config = dict(
    norm_eps=1e-06,
    attn_scale=0.125,
    parallel_block=False,
    schedule='wsd',
    decay_shape='linear',
    doc_mask=True,
)
Each number is 500 + 50 x the weight over its row's rms, rounded and kept within 0 to 999. Layers, rows and columns count from 0. Numbers have three digits each. The size before them is the row's rms in percent of the matrix's.

# o: layer 5 attention output (transposed), 256x256, rms 0.114, rows 153-177, columns 0-127
# v: layer 5 attention value, 256x256, rms 0.127, rows 154-177, columns 0-127
o153 092:552577495557495588456603409377591391499551475505459460452513562463577571545460502516490507492496566426469406464529484550526463558518512567497483524500495506500501480452520586477545493388427556490495540489573522513611588513466551466534513570559502428589506522461422416447520467454536553470474605436522476498547434599543589547437477451442457468504427427506527502461594421525471471524576
v154 081:510433599420467540471480609469562433541454427495566511446569574494432502441486549478444393408553563445475600547479507485545465390399431530522443461529488520467468554498505443441544529511492493466461569485502531446474540503596504537520487553583429520501484468435419576466491538524425487565464452508524529476533473465526428588484515620617455547546530547535517578566529490544500461550447
o154 091:515530519543492565489570448557437540506504453466472520555495432460570489491450366481539599510547381554544486400515489546448527411527521473454498516510511468452546507449553518468507488553431547560515569426563426472404492415450455398473538432498511578440547562497483448506537512412493499540562549499468477542470580483557571532407572452490560602473566484450484483382497483405479506481420
v155 083:530492531533540484519412523488449500551502410549457515446552529493503574619508397486435556533509495467502413520414548419516625543449567555554488438493665503529548531546543518486498478510486462447475432396427432537508567477546434498642506518525536536471510382537506537494543490501550414547437548581533528498537478539534496471543436567512501571560465539496468494502463478514500590486432
o155 100:470502437493469459433551469529467550498484565490576603512481478497498538473494577534477545590584506428474483457534432491481462484519487383491473552444463465390503550553465448421501487438544524546501509580499508507528405614557604446413443462541542510593480502441483450580499521518516487478585539431392512579438571423511467502412486484478539524569517547524510507529501492496441545490560
v156 091:422607506444443449497458451526486498554462579466485536398529654470518526498536522467488470526506526520385503563537505537511613497583433453462593479524452482513474455505410532446528467395527479437450421529492532480504522604539506540517457527466543532497482444447511458479489455463455517516523491520526461533434499449486465571446435536482478515532493464455498432519489535536455491487598
o156 103:537405413466496594457410523490516517455465506479513492500450452582542531515485462498445473502405584487562499457537535608556524535392477503451371391458509511597502458444489500457523496579463431565558519470523619421496437416423499505489416460537481538449497584478533487498576522517523424485572569491427569553532484458494450581487568529469485411469513490565535527474439546472490541557522
v157 093:441527512495465615468390507429423501586584554462410488544484521545475549501482497520487485589549401504530503443477501437475444569454491498533433499441459483481505424495494552414609472570517525485480541461502519438593473486415454474454422588479493474524472441574532436530548560532513546500505589401486520450526504396502498537420531363428528560531457522471450423518438544479438467569547
o157 103:449524449432526404529543455566535548482389460485434516384486621491483493578576611461536508482511597473542509511505449505500422455504479491433534537553429410580555581470459445540487557485562513524514496549408513546429487423514557510548518556460570542534380465487507495461542523571492504435615438461473433533527534567510486494508571623461471447495537567551498526423488450475565504452506
v158 089:563415524493564445532445518520491528506601589523518514479527450483521602570527468402561466528469463509547472473545525497465454506458548470483490417500542525490518454522603439497427541489477583555499494518446389560494379516399515591581484548512502665524530447575490528571468522500516484431455545482525642432422580585443447523473485519442564464600530491562552502560507468476395559564508
o158 097:504522521530513491464536464408442538551439489482505519485611471403540487417509650574440586504497570495524552602517589422518518516520569490501498561522561433483586515565480527503628513464552497444619511530590524461491599507541516503429476548524498446582532477424494505589514533490477534525426460576479385577441522483538622491521567480560449448473529516469451450422545480470609490402560
v159 091:562526497465478500472498509461490472523444486478501448487546572445532509577489358452522689569572521453533508498507475424506542492555544488664463542448581581505482454505412430476573423496530479525478430411462407474440491475484410521476510540544575384502557441460451540497487523480399547581472524520573510481503480552542519515480445469531475541478455567469571427497491484481428569568483
o159 104:534446500510519495435525484532520405426467604531570531458569485549554458414446541477532508424590526554455525520483504583453552464421500512488390452498492477438550547553509462537444567531533500615488522581451578548507524455539525460508399460504521495534451540527574523604495499471522426494592439524460527556475389499489520561452503481466511404517456480413468596506459442576509554427455
v160 085:434569458511543426502464478492509485479500456463552542515484479566461493486456505506545506538479426493470484559466576601505608437532490381527536439494567455438564488558539542528448474547496522470633566611501597502477492511522482478470480464536550515460562552488505491515473503496595471597479477593606528503500468477452455470511401478523524530510468526450496448527581504403446598535505
o160 094:490547552522479564515549454452482477654524577448418456518488421498513457540502574537487591478524501493556467461413526432566395514437472620489445512541512529577521506498559519448588425447467470485394485460556517593487516503522496500462481497492475440486557544599429532430577448440452494448541480516447493556561569498552496631477499544421468435472548535483553600439546543437477462448512
v161 081:492473458408433405532469541501533402495556533404514549532524451445502586505497450575457523514440500481435457491499529565592497473458498490591420493498402498425515521539446588489504453541504495549378503529557594510528525552534396443509488563532488455498475518468475511482574497453474555451490520534597450526434500521496521425532548543543492559571435581608471482530540500441415471536473
o161 096:483529467508515516501581355447303505491445539408516458479514562537512466502582554517502465458485475535552500417553447504533490556486496522458558378479529473533447527484500532540449415514591499519524553422515578490608481510473542536515481425535468528496507567543469489489423513439389601502459521491507517516549447509414502470464438506464513442494537533469509523494583511552463524567399
v162 085:462546500502532455495451577521520525444580424533519474555545484490459599497500474422559537523469506540602503463434498479573423466444501572526577473428500544499460474548471483570484473479473468447465520546574529485389520567511551460507453485550433427478510491523478492532480419411481505406501430614586541524403478516392477558533422470502561487472462481540472466494483417511469481587598
o162 093:525400463554533583488535568513538518511420446428521424463485419333490409587458528562494507477487532499425520491529585529515531520523499510545487528526511497521507420565551458513413497543516502451538435467522465520506439531520550526456497500545454485485510547487550428448522565409504554595515598480384577561487466373479502500547513520448360512545592428491518476546492540499475436488501
v163 089:578505443476496484536501529474518512571525498563416572428570607545463569469534476556556410469463566409498497513532477528490490477481548529493500493491475466513455467532511570478520520459346433455402473427477532520485526529610563486478514502598347411477534543436502581444519468415523559551557573628445551467429464515517565484496551444492537488476487498598537536471464541625465477428479
o163 098:469484514603428450559529478443428513457559504422591406483384449481506540460569513532417511478548492499413500431484567528543498521574522530497500481496496457445512518495467528534405456580565456519565463534437440459529582515434505484500534412526576536584450511480492454543562539490478487516478444486453492528571555534384473545552513442521505499461404422399521534553468450411431527494534
v164 084:571555485527550435513414408447452535428635420454527518414523515529505503547405535521508449462528607472539531519518484535446474471511498474517423436465519530477532502451535559555593636538585486554342480540530457513565504524466473612533503475478471492452500532458516487457504519481456442560510427576441583514521388494551535621556467503491517514530526537581446468460421486412527412564532
o164 095:472484516595432570534632518591444457566430588610528525576452473414502497491468473584490613492501483553513514497581548551505510491450501476505515523501466549456520558524556511540425467517471443540617521459550515436464493507476430549587498536579499524543479456497573396421443495592525601464518498473509480514554570445519543369454564531463463544588444498471477486515545557582527612474408
v165 088:511529500489492540545534485579535529523453490513435464498539533437591544498545473442524499613523529589517489445456440467494440510502477466509322539541571501534446539505482453542524463497557520502496452547413515441565557467495488482376541556525517543488507473466595523540557528481499548435516484373539570466556581545571445528474460533515583538509579503505561548446440529504506488479565
o165 095:499439509481496607523404457485480496568481425385567484498503498511444476417435459457542555481455472510458467534494462473446550448559452494487491454492383521475473548595572457457516483491473512554562524481571457515518461498398392503554512464439474355555471534523402450563470453554538491516534494494546417500447527569411550476534540426549542371570530484503494486532447403406488498506484
v166 084:471488446404566497564491458520578365500487586460511445411511543517500481577478547572483492495548579466516552453557447590513470521412515447499447502418514462560463555522462447626528467513527467498538476507556585499481566568451553424545553576479500464492439491594494491478454497523479539528472545538511508462391564532441488509443504486421550621606436493575490519429535576475547469587457
o166 100:526498510574428464430556515535381493461526446467464494513506442525426595488532426488520457519432504500475525510510528476496489474534442519553473468568424482442425458560540469519548545469415512436503563456445581580496422469465461586482454395508565560616471561423465487499601480543483431530475483501515530473600495473543478453493501529457491595481523520463437498431524469447443535455526
v167 083:517453567559540480504496487446501583495470409533515485489455473484584541469528511541590542480501561464505533458530455430523452465523503542434385544451568584397469526458497527479612448549376539500571528475499538520551536448711464526495499461538444550480435489410515561492428469454509518576493438567544484506489463433464480500485521542431490471484427505532555436440444466495556625436549
o167 095:441436451548482434474562487508499496460504491593521482588466429461467582500502496446468449430528444492573493551478449503589496544495481443498446457583487493497535444499480410473406496561528543467558530597597487508478533458425453555434507529417485360500508439589505506514488535461536441479501549429456570484561596517551482542545562472566535576506553434470561568530423554530429532521440
v168 090:452546519528564499546471494449425563479485493586507507437467407439541462528525538485486474398418450436497568471473497496491505556553511543416489451562507409486463564504492572568541597547526534472503472487435530519548453523518516607530490526487472472472547555476534453511527509563577478462492407522412536492451488457534541514515393451355507576525578549601467514567481475518499489599435
o168 092:508463464556534467459547602462497480491571494446481518470372524498530494517438479583599540524555460512534452480520508542432430481513375480491487636475504466484546507466570506481513543453454418520424563561646564461529597498509509468539436422492534501474511470385526500440510534559519582527426498484536541533535508501592482549534548487590505581458421414385450517491551458493360451442497
v169 092:460553507598563432535578419520601506448491540582499402551519516504489432429520576492488480544516534508417469481483480615458559511554442538412403486557466464516504532476442509547478489447450524489484586550537563515579543509584592455466538428447490577570462479440588497487427528595449437423477429523395457542484533520449480472433480620486451488433559472451546538470544552471516466511427
o169 101:564515442455436491539419634539519511559564499467513588464518472469525484520515412527455407477459535535555576489448559451472437489515592493556529585450501610610458513497529550443489431469473505509569477504435434501481530483536563558568491487495492318382513456582472588570539553388576588565413524463493505405640526503484549529485535462516544471540484501496493441514393496463506550428554
v170 089:483557499524534479473509523548472524529470465499474509515509501468450529540539468461604564519524517564543511439428506463391465550527476451506518507453513429490543530563547502520446566558548536565447409567463583512502443572400594482514454527497448486487600435468480569543460457485531540556435504505494560463455530503327563508458467394433473440421558518488533444531435491420450441579551
o170 097:521547540461518484594537441492535418514429576412545471357472504479469516532565591545453531520441468558503485461548500578475557409564492639498424519499538519544588452545488459472500505451513489464558519597539501519517526478516415544467540469501522471442465502540543469435495481598503524448527530536462476528551491535568469504477528502508496539458465436471382407460474424599488631477471
v171 090:574487599561424478457521464550473500511500544509520501515516495654530500477482467574514463476495448441440577537558452540464536501440527449549570532489557454503561498468404500471429416561520571406552459448560478481479541442558454567486423468510458461498466606561461562587480459543426418347425447448481591467599578471430551477501547521496435471586498514467502599483469507448548424453523
o171 096:527524481540621485494574439411417504514551376557582512500443488457445538486523558388462568535439496509521454474345463474573446419601523568528467447484463543531507548530443500493608537473485486559482557467479430517522473461501472457495497549533512540477441446434536545476432524583532493518601592589414488479457448511478469503483451500542558458422478435486473495588484467502426511485489
v172 089:454494523495513474487406521499412612546444503472458597516505506462543568530499425588552530494436506427472449457474428592470515550498460518430493574543461476455544488567548405593448535500462423513595512490482703432598533542524426506559427506508486480535441474491523496491499480523498553451472549553467462536504544485582512523493601482449539481471523451679515473615538518523488437497418
o172 100:453570454460458478477513465471419524413489502481419399447445504546559452490531468432566403590567468523465561540483520421570448508566513523547480445473494504512481492497513603466514486461508429492470409547578401485513537512424545476476456502516465520463518538551557489524494597577511566512454525399505537530513450467456462495603485566451478521496408553444476506422497484559533485417470
v173 087:485491504547503473477480576456492526524577506541534461498539438507463483461459508422552416447581487430495520528523606461449504413581464522464576596560413535542487567546629482601527438473464546468492469464534519472438457533527500503429534549492428455439571521577484472492425571587556569423540492485393614518467514453469435517489473504483546490573581379549454489528471541500450537464522
o173 094:570423518542501535503485502527560434496498492458364526535422422450539544400536448484511543559465537552449488499387471519541505481514611448542476486526567465515503486516427495490543532463450523490542556565420473533496478541515564501504448508590544549599568430551527520472523488528414576506423462522571364502452469473548522550463559496487452538506497475506572519569527454439447495515520
v174 082:486535517568537497495525467562431563573448453480518518466449481473525482472496459490511552508513548503573484442478483525492569449533556555483442472584493491436495508486499501453514470482512492395529476506501566525468529467520550440537571477464464466546554530447567657547495450591470522460434591437533501421412499440470454501473466460472542583545567417478506573512510480386441492541439
o174 094:486415462523527504467498434380589455496511534528522516547517383490476531605408445497544499596556459534480489431545518469458401558480571481479489475593526572529510459504531469568430555441452468571548565553558429416514499637486411592427443409554578497490465500540470454496420517488555453532510516544496467523525492587552516509511521574463564409450504551456531525500502439573597529517528
v175 085:520523583477485440511431551406514540653563559522515559478561572453439406489475511507567485510521523534459435491543468626538485518541501539534483419390501465501522554537519456474485586478524478461470501541479619488572559521494557568447514546598456590553457554500452545456498451425553515573405602520532491399426517493502512464573478466422494611488449412520510504481600473489536537589454
o175 094:465443484584539546463498486594513509402398474479443467410522437548496574504539536490500505511533566463505450551451509455515574475513545561523488518563509533395545439495500521488478450444478544466482519438565486527396484561563502516523387453548588420466554499518447452548409609475504542473588437520472523441564513438515536491462494528543506518474484508468541518478431467475469477432519
v176 084:555502457410490503416482545493462449479457528454525486482434561288509498492488490345503592509488513445502544595518443489464517594545446474487376508451519532440463531490473533533494569495514474523500467495512525477501544508549456503520529355461524526517530550485524461420478493536544468477456559593528496444465547463511461490618431497487654484441528487461550501495490518455529520563531
o176 096:480498465621512481518506509473489538485478473525465420555545520560533454487487492549584446435508541457491371459470556516542492545537574508577546502542434546483558479483565475496594481535464517453548591523493448507460475556561471482523542525487459434435567495516546551506512441511587475464467464400433582483545431431626490460462472484505454510513473463510521554500451468575440539456460
v177 090:531441486412485525474541576485590488530518553549483472522538512489574525483489487644500550523504399495541556472559396472506370539516504505556437467481529485558388566473476508489506525578447559523469395484471506575442546594492406421548438486534585407519560574528502596525591517465478555539502536559506548496468451556559583524527545427478475491438417458605513455555519492515503501477463
o177 099:498493484525509465517488460649477521391505523521559546412419522493449380452522457507526559544521572492554492463489533539515574513521505541450429464450404464485583524607461577441456452456548477567463547473492499530513519430508518476482455444486441524483442526482479514478474548473430586450463524453526409563564498436332389422417415481474549463499452480369512480584498529425558431581554